Weights of a small transformer language model.
Architecture: rotary positions, untied embeddings.
Each number is 128 + 32 x the weight over its row's rms, rounded and kept within 0 to 255. Layers, rows and columns count from 0. Numbers have three digits each. The size before them is the row's rms in percent of the matrix's.

# layer 18 MLP gate, 1216x448, rms 0.122, rows 968-1081, columns 392-447
100:088089138095135101117105164110095127130174203132077130158093119160166092106125025096166123125111162134119090121110154116106112121093144108164184121102117137112108151114
107:142144112178148126160146122091117071137064115209135180145099207120148196078154108176100163138155091165134161110147083146140092133151074131090131119137128110144164151164
097:069127136117097146133133133124150105172153176119062130145151110164086119121098148101126121067152140092112148091086103055105091127154120106130138112171155159159097165127
095:086158115186208165140107107106140094127121107134077192166130128089172169087162143147146118121135060161157114071177060125152125109121154148133148146169150149090153067082
097:136101078068122157108138142111188098168169136123048192094140134118144125132232136117127095102148136096106182136099120153115156097136084118135196159115138100164166189133
099:088099132130152110067121104070167104143145131105086135137120130109096116103125082115187106127159197070161076121172105111084141125126166170108099165077096104144075080123
100:087103161156112207120143120057122142158156117101121122135127139137127147143104098129156128137154120124163164076136119076160142100144108079111061113127101140158128148138
100:110174110120151157084132205127110072116164100094133156098113118127177168116091091136103175104087103142135135102134128190193129138170132157140105070164135117090104196100
101:167142092160111091179171117119111122065088115114127162158157159152102155127126111134092128094173149134154166130093118121189147164151173128109092104078095098142086130115
100:111162077162112136031100104131093153123095119159124100076158168103161129123129103153170135120128113124117133161129158077104116143139114172094131099168125139097111166068
101:149119114101152094084148115135150131148060104117094109047133136105091099139079155102132176145143132126140120185148115091136177051163143061153102136138109059156068124142
106:131163112146129110089135081131109113175106109156102152109139136156152087119145084124114102139122149141116147103112102126121130121110189125146113138190150127111073147064
097:153157146074090112192108116128153177133134122125091150116144153164089169191055127141140150091106084143127123125115144158147126083099158091156168140153082099115107120115
108:118110140101070125120098095163122088173122134116099130117174136098108164181152142131110143144108068155124142137146112097098122058119119181109166105139093186142106168132
099:092099118136209121157141144152120164119105063115122111193050118131171130136077129134118084149109135144159114087170159141084123114122115153167148107033176098113151137165
099:142128140142173153130112152166146128067184142128156145101118196095146189122131120114155098084146116102131165147149140144094114164094102169092093168138107150121169157087
102:135082111163120090172102099114139106122118109178120113109145183105105158199151142121141083077120192191096133036099124095154102161222096169070130117130097178138069079119
101:084085137158141165130061142077130166103117130154107170158177094116103146111071169089142109080120118102154082116073154132174119134161135128109089118158115110120093133142
103:147125154152122136132090174130136091104119056101112089155131149151125113109128126120098064127136177143054103101144181138140099090085177127160129139125089138131087151180
099:139153134123116175130076115076125120129129146170126111104085181122115166072124148166079204112183068129059097212109125111139162071152166136087103154111124140192114129107
098:171141140096124108121105105063163158152186137076115141091105145131172129102214112188084155149143157128120134126157104116159081101151092106083087098133168142144144134103
096:117094112089140119143156166104146114178102138111129108072102117137147113099050081136138131115090100180131110130077179120114126111131136137142178135154133049099128143113
098:129119092123078158125086090163116124069140125091157109165141126124116129186150142097132130146116191127070083085109185133077075112159149117144151171118143094155101141162
098:118100103096127106125167115108151079188109149183143099123062113119143096120097131148119073128150090082134119112121113085215148123199128120136160148123121127121176121115
100:073132145180123101117154132074074124097121148099137168108128188112125137085129127086184109166148038146155073141117101082101099150119139133154148083148150172114187134119
094:083064131169090098136163094127162129135184167153159090219112155119143205127102170113108163143094061095108160106179081148101121131169113135133126113127111088095135117139
102:111188116102093105134124134132104147176141156134189059114121172065141079101102170116077105127117088114196149156135085136179112087095160101176167121111108124176157139144
094:139129103125167094132160162113175149132134096102117139125078064120108167127128113164112125124124115145052105137136123102161148093155169129113073140133073163091082056111
102:167112169138118090105156194097186093135117082125130151122131189129131109067155144115050105144140172144158088155076120154164129148101169109081172136119114170183056121126
100:099059120128109163129186096184123113159175077155128175183150177106134122128045153142081165118102178088176208102095132162180080119126133104119110132137144087176141065040
103:095144108129153187140171156127113162130146090088146199116102152144119157156132121065161100151083118111077094132100071158177074085187175082157147080103109160175077089123
097:168136118135101110083095116100119105116117087200125122156167191066060132150121140162176069142061059087130101155088090055153164122146091179101128071157088108149143197140
103:086111124109140112157133189089118119153154193141101076114106138093148135161080163120117099139040169102097128068111164112106124102139079099082130083114148136128087159142
100:144142129115179133138201204080107146142115090110124167147135113133090179124111094132119085133147137156146148055140079118112123144183125129065166154178124117120100130169
099:079131077113170062094123192116127122088133123083144090076137118138092129121062125174035148100079143150146162137122129123130071112142136118140134138135139179082111094130
101:090126078126152093085196147145120165136117144133161071116120166148159123139146155176145108146150169076169106066103150099153186107128086093078140100186132109124126145107
095:118120119081109146117147085063075101145092139192073153132173088115131140121109087182065174137157166121145149140081163173106154148136126132147171159184104109119045145136
106:109073127157139120154150128134152082139121121154109121120116166143153152151106131130159087115120096127100138154160122096140132156136106118116089067137140119087151107115
096:104118116169080143159123167105128090119081124131155099132139166119158119142160100120125140114132148160107142149076105134140115143141115144104113123125120230108159071079
095:101156112096112171154154139086096137065169168138097176128143205128178161145139081131114127148107114152131086163171149157146150180078106088126114123086137099122126167119
098:127149159112071111112134063161165084166097149106083144121109111139107166039125076170082100110086119075087152164066107105111054136164122141107118090117184103176169129087
094:106105071133115160135128175133123133141160123167168185025148107152115108127069187094157129092170133113145128115095137121118092103074054128110103091154069114139115129127
100:153152143131180145130139104169147090173085134164116105160184121121115116144074098085129188131136145098111071113150129184147147157125158110132175107159179150132109164124
101:079114065097144132142162141186137125130093095057067121149106138097119128168142088037111096105163134149137105190158103093135091088156144147150085118101124069131140089138
102:116069137078121127102084135139134102091112111104148162087153133128101132127089146145065097118178074125164094131158122155081109124147091137153105096138171123088149121147
096:136131132126120125116168178187131153130125121120064073131117131154106101084129146149219131144131162159122118118147097116136133098136075162087186146103100091192069174138
095:148102097077093113156171196114102102114148099131152125053141134118163169091143147143106155126107128117077160115164070083122187132136107130077096174157183083098110142113
097:158130130085122187117075094175185150067168080173152149089150132109104123139120145152123150091188138146157132124115131160162092118121109095123084159119170137108109135105
101:128108098157117156183126163095140131154197184156105136070083118126128120136120179124158112104170085109086120066095145095164129163083111198135165173067126139103103090122
101:133138143099086093136138129122146097146110143120134138141122188101105125146091100114161206111125100153134070104179131167097132079089178135159132096094089105145119077080
099:120067106125115134126109126165130140111146080106120090077148124153096124110138112118117116122124146186093124092142086120068179127102131122124103094124073133092083117110
102:111121118133171109162132072174125024190103130211131165072086158133138098170129151131096138155116173091107113108145111169117151152152134096137092135140091146125069100149
101:064126137104047122102105117140096175142132151141109128144075150143144076148092146127197136146204136113115120146152109077125164122107185127201118152099110062116126118144
107:130080158127179145120180130124093140156121148115114110130166159130140142118152131097151088145150126125073142121099095145160097091104187164138092159180189120106098118174
102:118160155118122126081189160136161142101144086113112082168070098187108112103064054148128132105121089115096124197120105079135153130087082119076082134186174143102140157155
100:150117163091156130153110211125182098127116193140118056163097160115199126152133089122097129176121120112080130080118112139131087119141129169095163117158080103135112143117
100:137140115111163144135107159146171140097070125149122127156088089073181134185096093091079125162103119141121110136188116116150085206092103183161093116115156151114213152126
102:128146156089154122094064157132129082184165126180085148108141118199138145097116133197091131122120147136137137064154095139090125066097098108141149194152144185142087126089
103:167130105130112150166085145082146111095143094118132087177111119121148073184069142106163115087115148166084121142157129019132147127124102115121083098119111120120151103113
103:070140111176143176146051111166130076152123107099079207107110070090161058180130149116137065142131144060098080109175142144125077169121092094150148146084131102149110147168
101:180176143192131074142100180098136197145145150125080132136147097112092156184118146160095154175140137156141144099135137152145148119112151152159144130128071088160124106159
101:162136152074114133149132077189137076116132103147181125118113120162214125074076136041094099100186124120130142141122112195177151123100127164120069127159074192140150108151
097:134134079159146163164169109103142116147084109090142129140128097128123116123171136126162133145103094173123109142129095123069087138106110073122162176144138122214076113126
091:100129103107148133162047127143165093106075145147131129134061110170091160119098189124083139099116126148209111073121148093123106094107104104105174155118119131167133123092
096:104110106120148129127145132132163105184121138083121126079094135177084085176087115091143097106154156096109183134094111110130129142126125084157117123080127158114085107108
103:116082132180144080080196112126093180109125144098100184135151122142131078137130078186121101154122173069124167122148097122135110101064094081143201106096191155130093112107
101:145110130141094080160068134108141105131072152081119122121114127085139171133008118129134112137141132104120148170103109101087152128129095112081094138162097117128095101116
101:156117110124162161218101085147102136092118102180107105167133109169076100181155091116168105109144163149140180148074167109143192130138148106110084081125141147154158148146
102:128134144102133193148136124216097097116131105134162132138166144158146156150151162174151087125149139157126077116118135122062110097078143140175071170174173162137091170114
103:181113176067125131115139164178065112147098125153086131123126102128121133110110139099080093108099099177072192127137126106088084138092123095112148134113087114151123061066
104:117179067108126170196097138135157119108117170133166138103138080116115170103134153141140155127204125076129102092118096141124113128137124147136117134130156103088100143135
103:113115109100104127098160145068134122096142149126122102124131124109136112135186150153187132122116158199146101095096176155165088118117143124094140138059181083103115134175
102:120105151096143103167178141109075134110122183092119160086058168162159100103111099172092130123088075139090200163174082105102105097185088135111079072130128109141071100149
106:131147107129119145159121175115092145121129156131108192170157137078135099182098162130140141075136083162114161176101122175073195112101139147108131137119086114148121123162
102:138123128078055127112162120134124128076130144103141094077088115039142166114110135073082128137171059089118097082129101105153101092213095128127124125161110136113087132071
101:153106169158124176059091184185166119163100077095108065154125163145063102191141158102127078114194180182162147099108123152140132144157141143150102151143150121125075154162
100:101094131164143143127133067100159074111136133085135186066097145136128125125104173067106097157127095133143089115122129120072083122162121178102114175172087123126109170052
102:078142165092155161099156103184147043122076078232129133190158108108155121169122167126118097148130129148068117138080072089143137103146147156130074125157121100153103184099
101:089140111114151121183119121181129128091154164163124103077136165172166097148177160100143122141155152125165083126140139120122170119179181084125174100132132175118182172168
099:136154170131147178133113119139131134105206114114086187165113113071082151142063121197113058131091131090146076127133116106090138067126088128167087099068128128123134141135
098:131215079181141119097118091089096103161121098127142130103144093124106136165080146141167117119132180172140133087141114124133119104205082156102120178112160163144064147109
101:138161161138194139064151103144113133098064160160112145174107118104188143141123171204121146119111101080107097065129139143104070141145121152129153144121069089151115061170
097:129107113129135149147098168124126141100122139113122114167075166191092088099139152175070106110201061137157099166119110123158122169180101120114128120202145117112123137114
097:185095198207163154130122215132088110116189066131167149182098183126145119131104127134121119206153122091083178165145130160149146113166121113176051122158068110154121152132
102:099134100150167120137127159173162165134160198118148136092175138083130172155036133102089083115089100080110146110072114094108079183165156162188082107084078155107120102125
096:137090116130097135083133134158125122124101083124066091099137086088090062122103186100124126046136060176064148096089082137174156151159173134136176133142148112138092143113
101:116144130101130070066087099133084127104101082189075157117158121155137118162157174147045159117184113131155075209118137107134186132128151062137114115145108170149131127167
100:199101146158092097097130152135072205125129125125097124167130130182053195124116145083162078144083122126115073130167135095175154087113133145133139051147096178105074126109
100:160154096111101166170137085165164075146103149157123093181064080122183080187120066168159107092136065083077087146097133100137133099134073138107140114145130126195146099124
101:125111162172115146123155157188156123143109118129126032095121152131087132104062047146135102152123107147215100136148180132172097115130064114094139205093121239193176180168
097:098106112168103166143120120139147155108070145113097165134183125034119182153157148088134138111090152167110156196135089111170105170165103104140085154088110108117134145145
098:130116121103160127173123172074137106070151161087132132176159085154174155108125121129163191125150148167145154143101158096168145130076134114084171137136175155146087175148
100:151120139126137166137140159118102062142143145121125163166198205118150104144067112171144126137143114151105128144067100167094079114129131107111158121075061133095100138125
104:159109130153141140108146079142156177106124115049076156124123160128170146147138134085125186154145094099153110191132156159143123124150117107121098089164199178155095136099
102:074077117165096126141084137136120099137108064106175057095161183139154102147114096113131114147101092116094172094061155056178157139126142119099145101120057125135136100139
099:113108098152100137172170159102080168124159141207059189121073130109150173096105205098148141158134115150123167123136170122136169052159165104081149113140150110097147163121
092:098184149175078117132152132109160176098072131165108089132104135094123182090099089115117174111109101147119167102146180160104064123115198117167124108131113202132168156097
101:149136128171113175158149110132160156164127120120094157067111142174147066118120089170099170134176097105163173101140075198102132112134156203103072091100063142130110168159
101:155115123128130112129134165117117180199126150077128151147153131162118136106219100169122134189139079097146138138126111070081116081116161155167075145124082223087156181136
096:194151114099107111109095174161167113097208108130087109160096118092125194134096108165117135110112112122127122104114094066123116110129177165131151144091122137132110124068
100:164112064130076110143088130169129119150108097158098138192119134110147153067150085105112100134143076091160117083067098099149160143153061102144104155163122147110093109127
096:127099162057080121149110104177169136142131088134135121191116101140116148069169137113110176132115091132104088149111145103138129135089165181136114151125153090166174094098
100:123082112185149178149115088128147078140125109128148124115180136143162096127140120123127141163135084080144170141108129140150131158167143132066177114123114087142166166120
101:097189141107098149122172124131109095105170161074111121137117151143118107150110180120133135100151094111155188154085097113147080160170092139123142113178129111122163134130
101:118140151112140090181103103093160139123132039121126115091123100151155182121123134094156108081136129103158138093009089125126146202146112130179056154085078138069109114158
101:119098106118189107102119132155072124105171040142134120114087094153173098158154136166154164141085184164178118136079105124145113101137185107112142104120064118142170174115
101:123122108157157131183126087122104166168160163109078101138165115125051168176136175151112149163146144089159124172125165082223122079135167124111160116081119128050125199100
100:160100154054119113158126105106152183141130077113140084123158140170130154172106093145140157148102151112147117081142082091106122103126080121135131115157129184120149070079
101:115179065099077107148107123108152110139183132123130183123085141121067165114085088124122125158095148128185155131180114080165116130135117082091115153183097123132109171198
098:146113112124105133081114201107118089106114054195089096173129147189111108151166147189168147145166104140119095082155104100145145121115189130085168118137125156123095134100
099:125109148137155127183126176127086170156068043119104137091101120151152073133119184123188141108117120166126096111116144077127161121143182114117136129120091113125182108151
099:123117119078084144178124161182143121089087161125128103116119115114071171189142114126116216211142160184158099106113149118160180077092119125185127126119047104141141062097
113:123189144103135108129108202054185108184112118120140175092134157087112104171136105113154120069124113085112093128099140104103148114132146103159080102120172170121114152144
094:087165091131099090076146148176123118094163123066101135143108115148054102135026176092108162126164120109128166142117081169156102127105115079113106042116125112115155130169